Part of a small language model's weights: biases on query, key and value.
Each number is 128 + 32 x the weight over its row's rms, rounded and kept within 0 to 255. Layers, rows and columns count from 0. Numbers have three digits each. The size before them is the row's rms in percent of the matrix's.

# up: layer 2 MLP up, 1280x640, rms 0.129, rows 1061-1127, columns 320-383
# down: layer 2 MLP down (transposed), 1280x640, rms 0.0608, rows 1061-1127, columns 320-383
# gate: layer 2 MLP gate, 1280x640, rms 0.119, rows 1062-1127, columns 320-383
up1061 099:184071142116131116135107142137143108153170148133087094094192083119108132092159129141121145075124132148132130128154096086148103137178169140112111150099127137159159132064125131129179093125144080
down1061 099:156089167109135153170115147151120110135100134147095128126114108069141111079130083153100194138097068157148088150035183121121098146106131142138115182102176123158180158125115113105212083134153153
gate1062 106:161163124103113104156163143131103186138086127063129148072155159110117158143129158117101128129089168126148138159170121108116138129133113094097193126139084110165171087089107105119166136110117152
up1062 103:157122102117119168140135193073116138151114070127118072140138152088131175120125139125150163111107117132095174063124105123062113164118128106165082061146138089092157121103109103100111167203124178
down1062 100:172100179113172154123151152126106165114104065153117134098093124146154098139130196122151134132111114125120138111180122156126086125139159126162099177142152095130090175142069151154175103107088146
gate1063 102:166105061134130117139093129121166062148115125109124105191123164161136109105173086127129153088105119099149194059135123115196114154134101135102136175078181087064104134096161148100139150157078073
up1063 098:171091125121121167180134092115094143110111175078135156142099123135134080089136125078109129147188085112151129099147132129129130137167107126117144189094093086150107125145131139044180123158136095
down1063 100:211115089160145154156133132118081073075148173145093135115109137077094133112143156103154110131118127188130171066109148104148101152161178149175138150118099075136128135123122140097160119121102087
gate1064 104:084112105095138123124131096113096130106156103081065087141136152116087152033139110132169123088156148123132066124083089113133073124143149124147220151099109162164067093178125088173145188155095158
up1064 105:098141090118197104080154108110068120111135136130144128102111159095155118116130116134145115189107096131118141167125149134118072134197137124160120154088141136115184135091122182184179064091133107
down1064 103:120136095080113155148142128140127154137137151150140132115160106147156108155107148071159148129043106121112109123132114119097169108103102110128137129143147093155069168048151099111108105132141102
gate1065 102:140133130092143122104117124097151109133133171133180134125114120126121083187073142091126186115089147170163084104116127125147136173121102120154133141088085116164097156125174109136108199169130105
up1065 102:126105102100106142140147136108138134170124117175193114169143109101129161123191129048152131111088157155054145148123103076111128136128199176202054169113145096186146134135110157147092125046232122
down1065 099:124120139101085193139187120110102175116117177192142134130127090155113145125122092142127105164133129126107176151138061144116165086124136126175109167082091085130117057110119140160155151168174118
gate1066 100:154095050157110164165106099098049134192144124201139126082141154120111135119111163134152117128105140136164131137062168154147138119100156143153083056119131136119150112142088145119144095082141120
up1066 095:134185118180157131144146165131138173130063129106143076148091174120089112124158185122160138146106181132116149107154160105137146169122103126167114106143113140156158135158107199139117183095120133
down1066 096:100130137163151167142140102097069128134108140142113161104069080093105057112120161125092124096151114173135131094117122146159118114166095144150161151138155162142159102096138121140159088182093136
gate1067 097:135153164098116091174103165119165125143136092161171118101166147081110133172079157144135110151133169135142179111117125116094154160122144122191095147107092141060176134121093084127199141116135152
up1067 100:140089099162131165053150143094150132182116156102115128171138102165135088129152122132053175116102079114096101040151086173115128185170076114064104100081185125131084169120086144124149173130159159
down1067 099:124141126113159143144089093055131096155137099100129119105154173124102130081167149112139065146176143101106168130149110117097123171144143121185168067090078110032138094116113082091144166146123157
gate1068 099:158160133126188129109122098183142141129102177145101141113112093184139084107124105120092122079089153141128110104145050104195111124176126114104088157052127125132117068076154167108120096154138145
up1068 086:111195146160176185092155094105184080168097153133131141125116119169114143176131135028178096098114137135089102116159105121159124082045138089120118151109176139180093083127084185182087171127099172
down1068 093:125119177136159108097126127135160081065117129148116128137099123129138108222140121059141140152158131117091125065069089074117112128107124121112076118111105183113156166115118117108077200150103196
gate1069 099:143157098156144101121085125183115126149114131098080186107176147178147102124141071104107175121083173098155153171095156114049127101158110176055149150140067140084105135102147114113158077125160143
up1069 098:131104177150111100177143148136169161099151122167093133132133122177150161147065114147194171164135135096131161121109123164159180128121109179144178101159079152175065112097176164179107113153143206
down1069 100:178072083129101132135135111117189138157165173120092213142120141157127150120070116163106135192115096104082180159094155148130145132118074139076087163072090139137125112131145127151135118081074127
gate1070 104:128124163145157131137159132110118106133130158111163118128061189101122104111109134121171138111144138128080106079138181107127140138153134127113051158115175136110137105151154108121169098171158102
up1070 102:179142126154141096094130159119128115092117115089095175147170131120092092076084109092140122089149118127113173123138150151134154180125141142140130118136104142195163169138151167129137095054122078
down1070 102:138159156140165128153120121084163131026108082120083147098125130123147128116123176100149121163177142095073108047132091124093139077137128050127139156180163079133107148125073086127074147128111109
gate1071 097:156115100166122134121080177076179106141099171129125099118084097048098158053081136174145142192094142164174123113162096123089121152165115159098142099146121139153179157088118130129096169060172086
up1071 094:106096153077128101129095115152073152136163090138105099150162123159124155119173120114111110062162146108119071186114148098159174114135132095135079105133172152123129135147080153091185129142151139
down1071 095:130096218087155133106126115127145147129135161092077023140107178150147150078153162117169072141117105105108166090125158092175138123123090100186059156115101130124058086088134120152151076086119172
gate1072 098:112132165107129103126097175093155139135126104138146119083124112089165124121098088101127104111104080167155081107116089169093097163182159107122145093105099128205159158104117107117132189115137195
up1072 102:098171091140087144124090168065135100123121104151079072154091087164118172141097106112140128156097143186191139102149108130134135145097097161128098101076132149126121130143169164125186087105157136
down1072 101:096186112132098149094130151105209143221114139168090139124114144117107060154153135142074155140121171165079134123157098154130104117120089102137116072129157120115148141154190136132183142090132149
gate1073 106:170150145117161090164110088143149134147095115156212087141042117122091116079150164110157117119183203210137086142146120100183062089128101128174154106110094115159111133120128159098148097172096125
up1073 106:134133123114118092132185165118118131073169159143120151099097180109131149107115131096158159126122053047166120099117094076092140169115109175086136143116161175111129101155131113155148127114134125
down1073 101:162130114142119133175101156159174180097130165107092107089145102119139148156139136114129120130056100060110143097060111155133135115155115098074129134116154171078097091149181110148133156086102080
gate1074 100:127182123113180139119052117173118073123136150158110182137132143105096147133208091036131144122116154130157149125132141176121084152091181146191127159141109137109114152110184122156112116161106095
up1074 099:131119162122077137082143120109102135116117107139167107136123069159083062143135120136151146194135077108123127069114114102122169124128150129157124119137123095119130136183106160114159071109159136
down1074 098:120097106109152131167115137093127080099095092081132106135129146153145115135143155125071109110175108044134160109102115141096132124132162207092126136111084053168088080112128214103163085065101183
gate1075 100:140171181160202129151099130099103108115114141162135163046128057078130105140133154113173169156112090149127146091113066192133145112128135073109102175186134136121160132107141117019124100163135116
up1075 102:112169105094117140133106159134162101167141125107158130117097089179058150112226111127123079074153091102129090111164146111088082121115149106064092131121132137119179105131156191126194145107140112
down1075 103:184159111080099142110149161126099137176148141124133133127091066089148096202169151155086115110118133119113121086155097130049147107134128070104121176078151112168150075143137163101129076118092168
gate1076 099:150135141187085128141076083157127142108132150138121177163062134085127090130082133057112137077143166152129115149151097147155075133128113074128119060117118139173081147135132092074141168091123095
up1076 100:114144140135172161131126125123097156148181097119159126094149169159102132094121061201075119173124068111143125202145145131155147080142130159082135208199125191132099090156138131151140115153127140
down1076 100:128168138114091185044160083096088107121082067127161169144140178131123123142115177126127164145107109148075146177135117104174156069121156085110086148138138231111174145088105101152173118105132129
gate1077 102:115120123092075154158126171128068179104066166197115095073144111151148089093160155162154128119144152160146127136064084155149117088147136119097147106165155145132114140140097162064103139117067125
up1077 105:167081139099122139114168114133167068073214145108115146144100167080063106139120131093180165131107090089139160180138089084122104159142141100089089142119025126111147122150084117138184137154144135
down1077 101:168193152117152130112157163122084138115142144123102133130131158153138115149144133094161147087154121101140104164129164099113109080192116121158101206174107120081086046118085213197127131131102162
gate1078 099:106156098125133051102114127135124096121135138127130115126120056116120170093100190134119148120128155116112092103188139147119109042124125140109161129091129152083130125093108116158128154103102174
up1078 100:080071077124141086144166091091111134108088130082172115139166156149174214151145119186150105128093111132136162079117104090140179245132142119145109118138101146135075129159109111169126163135167140
down1078 105:131104091173095151133128118173122109080145150119188141163135093146138090179105181220141144132156115146112099172081111137154162073155071106192110115142058123105073133120108107110135204117067087
gate1079 101:097107143152120113101145197110084117175122110139086140138155131113146144161130131126145089136068157135087119097138125127108152151108152156143105136077127141126086153136103127104088180144076092
up1079 100:163097140154116174111108137151120163107113115104147210177082101148117116126158096157111148117182147154200054105108075115149126175147071143162148126141060149151142152166148085086122129145173122
down1079 098:125120208173123201168147115123086121127120176141163109119086110186134095101166103153118092148116120095154122072128092096169120149107154122174115115162100129179122153148122128163198146211193138
gate1080 102:150202183098158151142087074126077133120119127050151149162170087129145129112091087143116120157078188173133109136077178116071168108118104108140112132104111167114174160115143082084147149128139168
up1080 099:070160094108149123136089080143120128049093089117206104142185118115185109152171101104071119150103221124104140159105069096107106075165122086109135166096090107115109070069149133121155130104153177
down1080 101:167140133162067093107132093132149135127150116112126101135108146104133126126155131162083139165151157148136154132107168155141113191140135181123142166167137121170156112117157155193159097140147109
gate1081 099:091138147147116113148051049126107149116066065145113095105135150173158097134175116126137162141101146066117207127075166178076135178102127162135120174100137027135153076069182094144125105114109100
up1081 096:143123111103151101201142098114143220129159134070191105115074103134136130140189139150124145110143122155104141140114143164172092138114161121068086141099122099161154122170188125159180199078129210
down1081 097:135071138131122130120122101115105097115114128128105158127163157170133094181129091123165121110144189071110059162155184117111089175087134167066099109155163051124122202081109169134092164159160170
gate1082 097:170107123157218118161148133184124133191075144126122111102114173118201108094183078100134134143136127125173170104117180163158133126165122194152143150076176122137163122077154116091140161138125159
up1082 102:110065135080034175149134126120153121130089149110113131117154117120137154118094120100162134146136086160140153135094177078093071072152061067133136116187137135110133139121147123163048121120134109
down1082 102:072183128103166125114118128160113167166156138134087098172165135124137129100123106149169150117186089141149159080144101083179077153147145121110137102148109073160125099144161152157110123168129132
gate1083 103:107125175163155078124114108098147120115142115179147132094118107059156101177146149117075094161126141160145168080163025158162111082130114140093102123139159183136185143118153091110155125137078129
up1083 104:117130141083103114131107154158126145139115108139079123100129146172165101098120147095154100103142086130116099185233145168107116121117122199141174135163145126119128098096146156120097097120131105
down1083 104:084129115139138104113130154182154130094145104135142171148156109167161187086120144092110162086134096159051117166154157106158136108117107099191095119130137119111085165098140128122112108110097117
gate1084 099:156129147179186124128098108059096065128114102171166098120138103167142138091172118164140071151128110148127177123135152149171105151136135124091166133187156111119111100117160166151121155131194116
up1084 106:108113104082146140095154181152107094067117088174119134101106171192168156056095141165173137086102122130129167122167162118113156161108152105121114119125084110068127147141155092172092187151174086
down1084 099:175128068098138153113066146149089101128134106175153086092146151153098111075106117139157163090122106123147146128127099106123138158070124157063105161090127180107137160147178166148128113189109121
gate1085 099:129181219068142085104148166105162132107135141112155088133163089193125175137159089145141071132086106146097170169109115187104146158137069156070152148075090126165148111139092085160152103123075100
up1085 100:089116191157129158128144141061158135081112058161117111116184116100134072141141124161114080169099060131167118157162136153154135086103087137126103133119083129153105206110146114169101083103187162
down1085 101:125128128117136160129132120168141090124123090162044146121135163115142163110101087163125084104103161137139140176177129181089089068160151139150145109177081112087078108118131159129181164132121179
gate1086 097:105147151158054124086120092167116119143094161104081129155127118085093097096140114133149172130110110114124155094155135118168099093166096122105139119104145181124099095123150125099113134099113163
up1086 093:108164168091147113115188156148123114141141114112124102094134095082115101113116105154168103152103143094117132154135140133124170099140121088050116125124129167131089130156182107103076119147132167
down1086 092:129179140178130118120097169109133132139174116133101153128146141142082119107129127127109113131138124163190102103111130094044164127103102087110122163126132145125073150139183105168077075127116120
gate1087 097:074162166150170118121112071162150154140151120126097094110100130119119148105224099169082129113120096154122119078142097116104098105128115137112175093083106102107137097062134100126122178095092101
up1087 095:134077185123110178049129063129095153173158104137113154155170135149164122096108143179122170163131094128106136120132140137180126128171077179121168114166135160125192118085117141133157130151160116
down1087 099:145177160144124089116130147157089174133173108156150147071144042115119106120084131093195182191157176089062133107165125119138128131157121147136114111165127184135175081077089113172121129103132139
gate1088 102:103183122124088154143135154080127070149160109124093197119172122135164156148141078125188136098109178090173189180102164148148115163165125129056110135071189130143128074119155135132111090179147123
up1088 104:125072138167120081142065170183110153055104139049137084114098151179097164094145151142104091160177097117122118081118206097155148128072130096120126091142126149175109119173092114088123116145085116
down1088 101:164180155136186130130044133160174106143089151127148099133138085141106142118163087128105160130122160114124068113135086148165151150111095127106091121157141083108135145158127112133130164146072086
gate1089 104:137094134158143198188155143094157151134110157093111142106089055152125065130144127096166120090161103084130161090147118170162143106181131154145118157143087109052133107150104153178213103163145127
up1089 105:163183194176139156175139114089110135161087109114123128139131166138116125130093161073121115151114102181091167098123155125156165160114147131132091176145151109094196103151056180117131181127174079
down1089 105:198155119170156195159137123150069129139131142096142090112118100104167047141123100151106155167144099020124154112146134162147112037118085148106109055111121125135137092123106155160111113121114116
gate1090 097:145123112200096078106090097127070142149096160105169150091152074084064108132104125115077135179108142150142127078118152064053071118151106174129213114141161086121151147097105171115163180176172083
up1090 100:101099160113139065060101132156093143160116080138110134146108166161099152132136063173073117162148107093150089161110102178163117159075151101179107167119139043142150136147180151099120128141158143
down1090 101:151081141121138106134122069096114155100126061129115157117104091108161136128126080070181164113147089100136202166079123154186073146167109122133151120128103099119123099139169113119083161151090160
gate1091 095:076136101159109153130192118159094173150116178103106108138104153142083097176131135145120181163185154101157162136042056080130129125144125200128234085159082073139146155089109140158131111166106083
up1091 096:172098144094062096099189118163191169141152105121118121103124135148105115141155133100194187089136163157202118123065222131126142154104144128135133150161076139098166167087109110160121085114086083
down1091 100:102126133168166141122160104146165139090125113133145137093104128158121214138055150127115143120068137123121109125130169102157136097088109135206069130153132158174080148139101103189132112090106097
gate1092 100:121199111120140125177094124127101152115135127079157133050153120150080176132085171226180171126162151150099226117108140112169056107145121149147118105139133122126120116124108193096145155101122062
up1092 105:157120110126211100105126112141129146088151147107172187072154109154132122107131127052199130162126102123123112162036121139123168076136126096152134115150058079116136114135127087117102183191109099
down1092 103:074117105112092137059104128157155119080143176128136127069108138116086136152104121149109100159140129165085115151077131096156116161142163094124124120121123159118101111158086093099115187128099105
gate1093 103:176163165174137105151138174131082149127120103133124128104198101109120098130135114103101119141142089185107099125119094073132062167106191175139154138161056089087110104127175144085113116172149162
up1093 102:117119151155080137146079058164125102141144174101143147078120083085092098113114169130151173160083144080112147105072148150078123159057142146148128117096097158121162134090122166175146100123167116
down1093 104:132055114110091053163152099146067109077125125143139165074113127128154124064111126085131143135145151146149070177115125161102119123122135142162141166145082122143144077133110157110165133153141176
gate1094 102:115133109061140121101167051101129151145167156125144089131154094142119114085128117138148141108098105104140107126157083134112113102132102142112138137138096146139107125110122180125133149146107123
up1094 101:180126151092076113153098138083082086128159106111089165121081140128104131175130128100037172078121102155089097119157174149124126192142067099124126075140150112169171174165080131141097134078104155
down1094 103:113083125155172153154107149160163123141124101168156192145186127158075132179118090123080118128144150127045079123131179097145148175133069117153156119153152076114162100150130137103119121137142129
gate1095 110:172185155116094147182117094057063132097135121132187162091062121158105122127146160109147142161108154079141087135136163201131153085129119126129101140104120131155176158145100169071126146116116086
up1095 110:102130101124170109041069157142103072101158106089089145126176155097186095151103133134107147119114078112132088125102128031092163168098116162126134132155111159107130072158046079126187138129120116
down1095 105:103107133113090164179159165108140060140169075139169085161185107121060121147144136153147133127105125112130086094107140096118127114096130094163114141132131105124122113173150076083154127152164126
gate1096 100:136169095114116150151057095121122216071161131128133137091131152151148150158152150159088149167059158087164062155060127164094163114076093115146113108169134143108167144102100172138167107188153138
up1096 097:127128104075068151131126164140124120100129124144143141171101099114116151122150106125028122063092147114122119178068145120173129142153130136073114100111096156129103181101169144178149122160123149
down1096 100:133140059138055122135162122157136060155187131080186169101086169158119144141083170121124129104105112125129148173112112165153145101164174147072108092049109143194091153102156088155161108101131153
gate1097 098:161103120078024123148087113129135135138128118093090160174221075136079145121105194098178075107134166152126106133126138126167159140220083165108174189137125101103129132111128078146137165113084098
up1097 102:060095070108113150113167084119134135123170147140163103147083125125108114125118108092138166099123117160109149120147116142116175132164146172161169096131122102076118151139105157161123112159106147
down1097 099:155044179150155177111103193089100132136086120163183128155099119090114138083097150141123094149143121129157148125158116183080118122151159109116088133115084084167123097101152107147153108108166108
gate1098 097:147112099136169131110075117207069132118157156147104104170109170088175175122135112105175102124120184086117107132100131101161111105157177181139209154133104153163123084131124082131109126129124157
up1098 097:091113170117120125142138129117173101140123113153100140160107077155123085123182125134132088212119128182141124083131113127173202122146174156138127091077154144125151140139096101146068125118141128
down1098 098:104124043159119095123144155111095130099087186127109123131159167104070107171179157166130115105201068120134088105155142125126138125020116173113156137161131110120112193099120116122100100135081125
gate1099 097:134133129163115147135073122166104126162069131122124141132119109151110159106171129130150101146139163153145097145139107039100102062127149174107098170125143149104068121138079157109117113097040122
up1099 095:160131177121137095110138104098190126156133116095073132143095115153120182135139158136107208109127121140159113136110147111128143159198147207109115150136125090151136180137142155172168146124083143
down1099 099:164122097201128105100092118128113113135134126130071171197148109126099126090201141139137119170066105106133140064126115111123160087188186109131117158133152115192086213144141095098166127105141098
gate1100 101:153199196171144117127103141065136118134133110147061082146142129138093151129133125184128112177150120161181088080147112097147144125065151097065184132132146059110137066133152149116129109135148131
up1100 100:163114141111148064094135181132105166076140124233116174106112136113093155141113127202148139088119169103141083148119129132093065128126127146106172101089129120149133106185067114162160093105175157
down1100 100:152146084166106124184133107156105069105142149146172165098099188165151127106123129101143090067052134162101173122157123081128098106111138166168127140088129129133064144134159150096117118127133119
gate1101 097:126157160149109084161098159148105088168125127153072077157141131119145105095119167133152179156144108156124109174166098161127099149139158106124149107160165168107141173133186096118148119123078146
up1101 091:109128160107120136114146093155156145157171144159105149159114096117164137118118187185087176116099158141094085121130116189132128109161153191017093097109152139111138158121129149129139173171135148
down1101 095:146127182154116104104116093084119130127156086153170163120125149177156129158158152139106107083118132140185118143122154202145105084155087142074150131089173125141106186072156123136124145113101122
gate1102 099:115155147127129065127081122130056100138126123112098136126076129079099060154166156152131157086096055112069133102168075136205089076157135152136152089144091183085141141124149112169083082079132104
up1102 102:145158102095113125221067100137128146108107153138152135137055107087080181136129084132103120137141124119107173166102147124124145119108145162189112189158129151152140113167127191181121131109126144
down1102 102:110111091127080114152137144135121142152100154157143160123086143104114160168109045138149161152167171097123088134143102169155182126128099109148112139136128086095096132159117166126163137119101121
gate1103 102:118116130126193111213122128114177144164072124199169106070084116132109086157129068096139175137119179124097144136134135130201125130119181156058163183121148103134173137109112139107090085100117064
up1103 096:156116148232203089134111144138124087110111134148077116125100155147169135126115168146154080145152087120117132135116176139137071127071112098160130118107171093141117072085092147139157124135113135
down1103 097:151073110090098123161207102139134128129134144088108173100065158157154125111157162118161157133115124097142108153116116077166118146104137086118102133116120126092164135149079129094181126168122141
gate1104 100:137109117121092132181074170146128116159087147081126140132109131143112140116141163179145102147132103098097158157156122154104154116191101159163110084099141146148125175136135115076159120154095134
up1104 104:141126093095137152092143130075090082067136117112158030155134136136106178076101079079170051109119153157130113122156145108155121113127145091209089127112133151083150156154103161115130137071132116
down1104 102:130150122098113120134092105111120055059120125135152115130124123085116156116166157086111155113113192093092106126164066164066182101090062146116086116117140145120091128126140093175166153135156130
gate1105 098:111163126161101114081123150098134179133121097066158156177143172158122143149092159157089121176060148117135171182143135130173122118132131143128117184098128118136182131142188189109163122174155179
up1105 099:119071163134146154133066107102089137106168141156119114113126156142113124139081146133115111116105122088134068132134103166103067176148159117105122165116075173127105144128136109129102099124147139
down1105 098:079184145161105135125126089085178062093132129140149189131123126158140155111096150073082152136169147097126160183157148114158111081057116149152157068147130130143127073137125118124132122097122227
gate1106 098:120117172163145130145107092173043094132076144059125170130137139172120176138139126100165083144104153180117143166116123138149131150115119063135220135135055112132161143120136138078099109182176158
up1106 099:076132101114124142156099155149194075142138100107136144094096181130126139134115137137172077095117151161147152158146123097163126089103079075117189199101133152075070114141103154066064145145123104
down1106 097:085133100121149143127086092131199165125041138063149144116111180115192116091146084131078122135161099153116166116112135156086076139158072145193136149107119174120107071127178172110169113146067085
gate1107 100:155182135097103112151116092089085063139073165115128162106075151123180088115147171149139133100106129142144117125140123147137154126159104131076199111108137077173145144131121099129144152129181213
up1107 097:116140116078095102101138126092140172167126116151095096117113129154182116150160137158135140153071106119100080128081098122151159110131120155121095108123140139162179076079139158111101170140110128
down1107 099:183123168142139121152148102148148122119104158173079070066142170181161115114112102168107111164134105169190088161113142127160152105137135223137152109106145094180139109144150091115105124159135135
gate1108 102:151146125136155102126114129104107099130137123133097109175072164127157157079174182170171074150141179128146135048150077107134100124138116121104138187128134106108118123114098129154096174081116137
up1108 103:148158085050171086180184110145130109171143156163120127200087078109211087029110118166072094156126158149091171181123089114165132140129174214089127138152181152079148139140096128144146145050137141
down1108 098:107187101056167096112162124112158190112136080149090162163090125136171108104146155138119161114213175125146192157081094143139125177089121099152070135108138121139165155118149153128104062105140081
gate1109 101:129129145088145149129165122100142136131166121084160131171141106073117217075104160111091094071169157113102073160142141093157116117142115140156152069114095129094174152163117146093129082091154095
up1109 100:085126127134107096119173152162105093095189093107138112138114087155124130166101131186060089154090168137094091120148162082159168085155099114089102145117167170100153129106096140091159115089128072
down1109 101:167201158092129129087145179105145122127103140107135109120153091103108115120097137154130090122096131194106145136106094117073109123156120124140169119134128116134102107160174060106145122078072135
gate1110 104:068180113160106120168117195173119113075157145140182142129162133195053065169081165131131096123059115107139149161117164136124117136146088143156152189116129171103180137143103097141069154112183153
up1110 110:106111143149064161179105159186078102141160104168126196116102110142134053095080179126171104090088149181138119127117088109102106111108127111153141168109084151149204098115108169169122171053170105
down1110 104:086098057150100165093115129139111163144122145169081141199094126163135118148116163136133153150132103065113174140082176096118093072087122152150117173145138142154197166125092108191108099144141111
gate1111 101:110097120129126135114146103155060151096072062146099111141206096123134117152160088176133217111135139079129120147186140097137081196136117104137134142098090117134212075133097111099138145138119146
up1111 096:148092112095153076101093129179112109103132157141114179102127144123170134151103119111149137088171123109173135118130124092150126091113138155088121114144110117117142150085125158104151110113132130
down1111 096:129143177166161107168098132127133120109128170140076125116149142077091157140130172122100160170115120161156068153120102108143171130121101165128100110130143090167094151126123144079145143122161156
gate1112 099:168060089069046102121103129151139138158127168144101156068151154156147112119139162156151160133114196137136134130156148090163111063114067113134122130056122069091157138141103105117071091122142174
up1112 099:146117124125087126175078130086080129122136117077073129118134104140142154140126138145089139193115129165086096106074120131097124208148159099099112108139090145109160152132197144141123113121127123
down1112 101:068122115145171111145152141181126137097145110210113113158138133176149154121108091160155182132143109156157123108114117148124149142116177157141125129135122169158129126143107070121184100145110129
gate1113 100:146160109140165127141128186181093171158136073123140101129119136172099133164138142122058090085143100089155138175131202221086128130142110081158166128115075133128149120165120155147080127192124115
up1113 103:118113032160137127128139135064168124048146166178123107125098045105117100126119132109137109134065107084054112115115212077044141139144144096061085148175146102104070105066064146128106161124110090
down1113 097:087072092111171102127145087103118123152145118133167074136148122071125107117071147158183094137057152072154109086097108134088130146190101143129140048118085133153167155128066084110131070137145170
gate1114 099:105119131110133082064118100128070121169168105159155146103063182113087084121151180140114146129132138112137140185154177134125165142132086138103143083096130165116092168058139075116064115126158107
up1114 099:202145193135114149108077216129164138129133092147140130137110095098112117142107119127145061126137073123139127044100095083087140134091095120177031146105171125072166128131074115109127123121111122
down1114 099:147117101166112138146083100135128137127089135143145132100152070133164166123086125063119078112221188164079121080156139098130126110110117143166035133087125129089118093144139115164167150113079132
gate1115 097:129113165103128131146171138100114148130119153128113151144149095188075121099099091079145090106035149108180122075135077101127149136142081062124164155106175145133140098110120129119105121110146075
up1115 096:161147112176108115197140120169126113097099134176058144150192129185096114208154147151103129125196180195097116122059096121096154084181110071054119108166111136192146111173092150031106104098098144
down1115 098:059167120122060123136160109148119116092169119073141133172128139086122134141118152135103151116134097090124083152104161154098158128175104130116163152140147120103118093155123111101118120112172135
gate1116 095:114157123129118128167086126115111130127149075160103163137113102117126189161154092094092069173194136164082114128167120111141138101143081135133171131140129111115155088091134062153164144170146103
up1116 091:169174164157114169124098116088131054118152115140134120093081201110126122135110162186145122178188148105101098114139096053114173135136109080096178127137098122123077014149149068109113141078153094
down1116 098:147124144171103176122113140157112140114182143111125114142162095209101144172077101115121113239174131111105170122071110139133059117156111142139130134122128131121110125103167095092115147166133129
gate1117 100:136135080133082182115095138108141141143101145150163133157115144116110095098076144094166151158171182139179102188128117148125072127114150155105164103103103096134107119092125120152109052130118150
up1117 098:140110111096150158178051145181075168090076109111074090076119104058157158155095108161119142088119129114109192155090140118079076160132084165155150106150090125117105119165158075131124129140185167
down1117 099:159170074103094104169155140124177116105140077135133104109061130168104119142161157168145091098161066194163156119110176131133171184155201130156105138124141085084172153154119203106124093148145141
gate1118 104:159118101120113116137162167048115159163102175165094091179137153118130053134148127103155104182103174046104093136120133181116101097104191183102077147119126151162142117161109138155129130101151087
up1118 103:088125085141158115154183090114123109141105084155179105177131119135105135120083184144140114181082165182135089078147160152080141129119128136169059101146104159175109054144128114093137087073122131
down1118 102:131130094121155097098138128154164146131137133073104121178155117093129056162121099162129136149191161150203141180088134184145174151146129125120134137155100150128134115163141098143118128108106132
gate1119 099:189157110106143186120129194106168077181156134109160110093127076118123158124106133122143116143125177121118151112088120103123133106155115138136219106100091098103175109108090125124143112073159220
up1119 100:140107137146139080119110127172093154128114142097111170158146109120084103117093105171158129130147125133123127124119131125104121135106129145114089156092059161182126136144115105107119113118111101
down1119 105:108104115136111167122137153135166135142093107170116106138137121113101128142111129095129181226147073100118133159111169158131149137149181170176151118143145003154105101117155118078187138126124161
gate1120 104:137129167106105232174119117167103109144157129147124151182116117103147148089200127150163113141100165097231097056077141128160125094161112136111148130116169079097157120129108140151150128075123064
up1120 106:083125128122076122140136145136146101097148141135102119143139089108179060065126099063181149157097106185101115097108118195167125120155099109157134157080116116179093070097124170089064099169177160
down1120 100:158122166108146145144101155105126126118123144150124056136145126130118138165025118150131102158100139187149117107132128178082090094169144142106101095175143172114108151110137096141127131093144142
gate1121 105:120127159119087125141208132171134101081141143123125191136165106143083102149105099170100073116143155117173186097066095102175202178108144158135109078137135089172105118141153039169080102198131179
up1121 101:116129114170161131084175113143157161095134088110111111096146167094172175135116143066166162125113082097146123149086070086114093188078101052132132159119132124077165142083113167183163168129140102
down1121 096:097127081139180092103164110077156119206094086128099049101103101116179119054146147147138141155101114138198151142182115221144065150144120107165182096105109130104154019067117119184171151143102114
gate1122 104:100130115053103103094099138143138102104141203134082112159098150118167160161125159176132094050168141130143095086119106148189126157170111116152133124069146133109093105109144129158119116057084133
up1122 101:117095130121161107112132080107129183150157094153084203116173115097085090176116106163110129090144089155203123113195167178159121202070144082158141085099109093142090100170153140162175128181101065
down1122 101:167114147204056152177110095145133136118113134202155132102091124143135132119136087105072120117084127155156179138130175168104113122120196129130127143094126098149123152105126151118135142195120134
gate1123 101:177157113163160022105178181160135160154094084145114171098128128130141100113109118134106170099190140099134109127101173083119108117077152120183129108146124115194148103173129185127141098162121146
up1123 098:145118159115114131157136202176166118148076120110145102098147140132151107138129129125082167098162158128087107105150172114142163083130144153142187137119145141116155137111152140062080106147117124
down1123 099:113102115107147098161092166165139140171084116102135142141122184102132148145128133112103170127102100112132143073149127168108148061165181073094179205127137159105134144171144148089108102154083131
gate1124 098:130192093147188119137066142148116080173109099187158084127117140109132118165122075138095097084107131113113143138135119111145121165149153106120106192113152117141138068104136156168138137076092110
up1124 098:115101123049131085050093146130113106142132171233083123174141098162186125073145135146156088161169035104154123119178134060133104153156132183103102113130124119104119114102090048103142103184077101
down1124 102:170117169153218105141094132146148134122087066127104149105127100116116107144121187164144166087148136112198110180109135092153133121129146193092135087121162106060101103066121046134154131108101101
gate1125 098:100133139119118160105113101120174119166136078119140196174148141095159134129119188119166093070087177171153164150136122208136081115169127160137132145100138109120179124198091144195103118159170119
up1125 094:135129106129166137117122076135113130097195146069135126126110155146120115141089123059220146121117090153126118114131173122148080158231093141107101135095019120156127134166136142120133147121115158
down1125 094:151161051130078114141151126109168101155029103170134161141103147150126097137138089184107114124104145143107186132153087086076121100097098140104161139130141132149116118103193126111088135088090075
gate1126 097:079128134166173116099160166111135128150127069136151130125106111139132157156117125152136120095136166111095116063114119152212121130146132083128113118149097134134146108125178182121125092202148059
up1126 098:097128150143078158109112116138127145123192190175122138131160102148106122155126096142108139121119135118171158163089103117105115204110164131128138103143142153151196147150118106185102124132136097
down1126 098:178123082129164128101147087114159192120146130111099138128126155112107092106166122151158129115159153149142119134121178143128172186109090094077173144156145090108147129154133187141175119027088151
gate1127 101:121098125089149056159147148123069062121107108109146073113100143148104128116156110120166152109167127178083122084112198121113130131116064128104184136134119173187156091128116093151111121054100151
up1127 104:075100139119111134129176155137136104123119190132146100175120155112116083125140152125164163113143136100105089144052193095125128074161131147127142144144088096094126128111138094117111197101053145
down1127 103:103106133102108115130101143177138124115144107172201161024116150142125127153144157129080148069104169144110079095116108131116146138121142082090120117142078162120184120110064123084141150129173174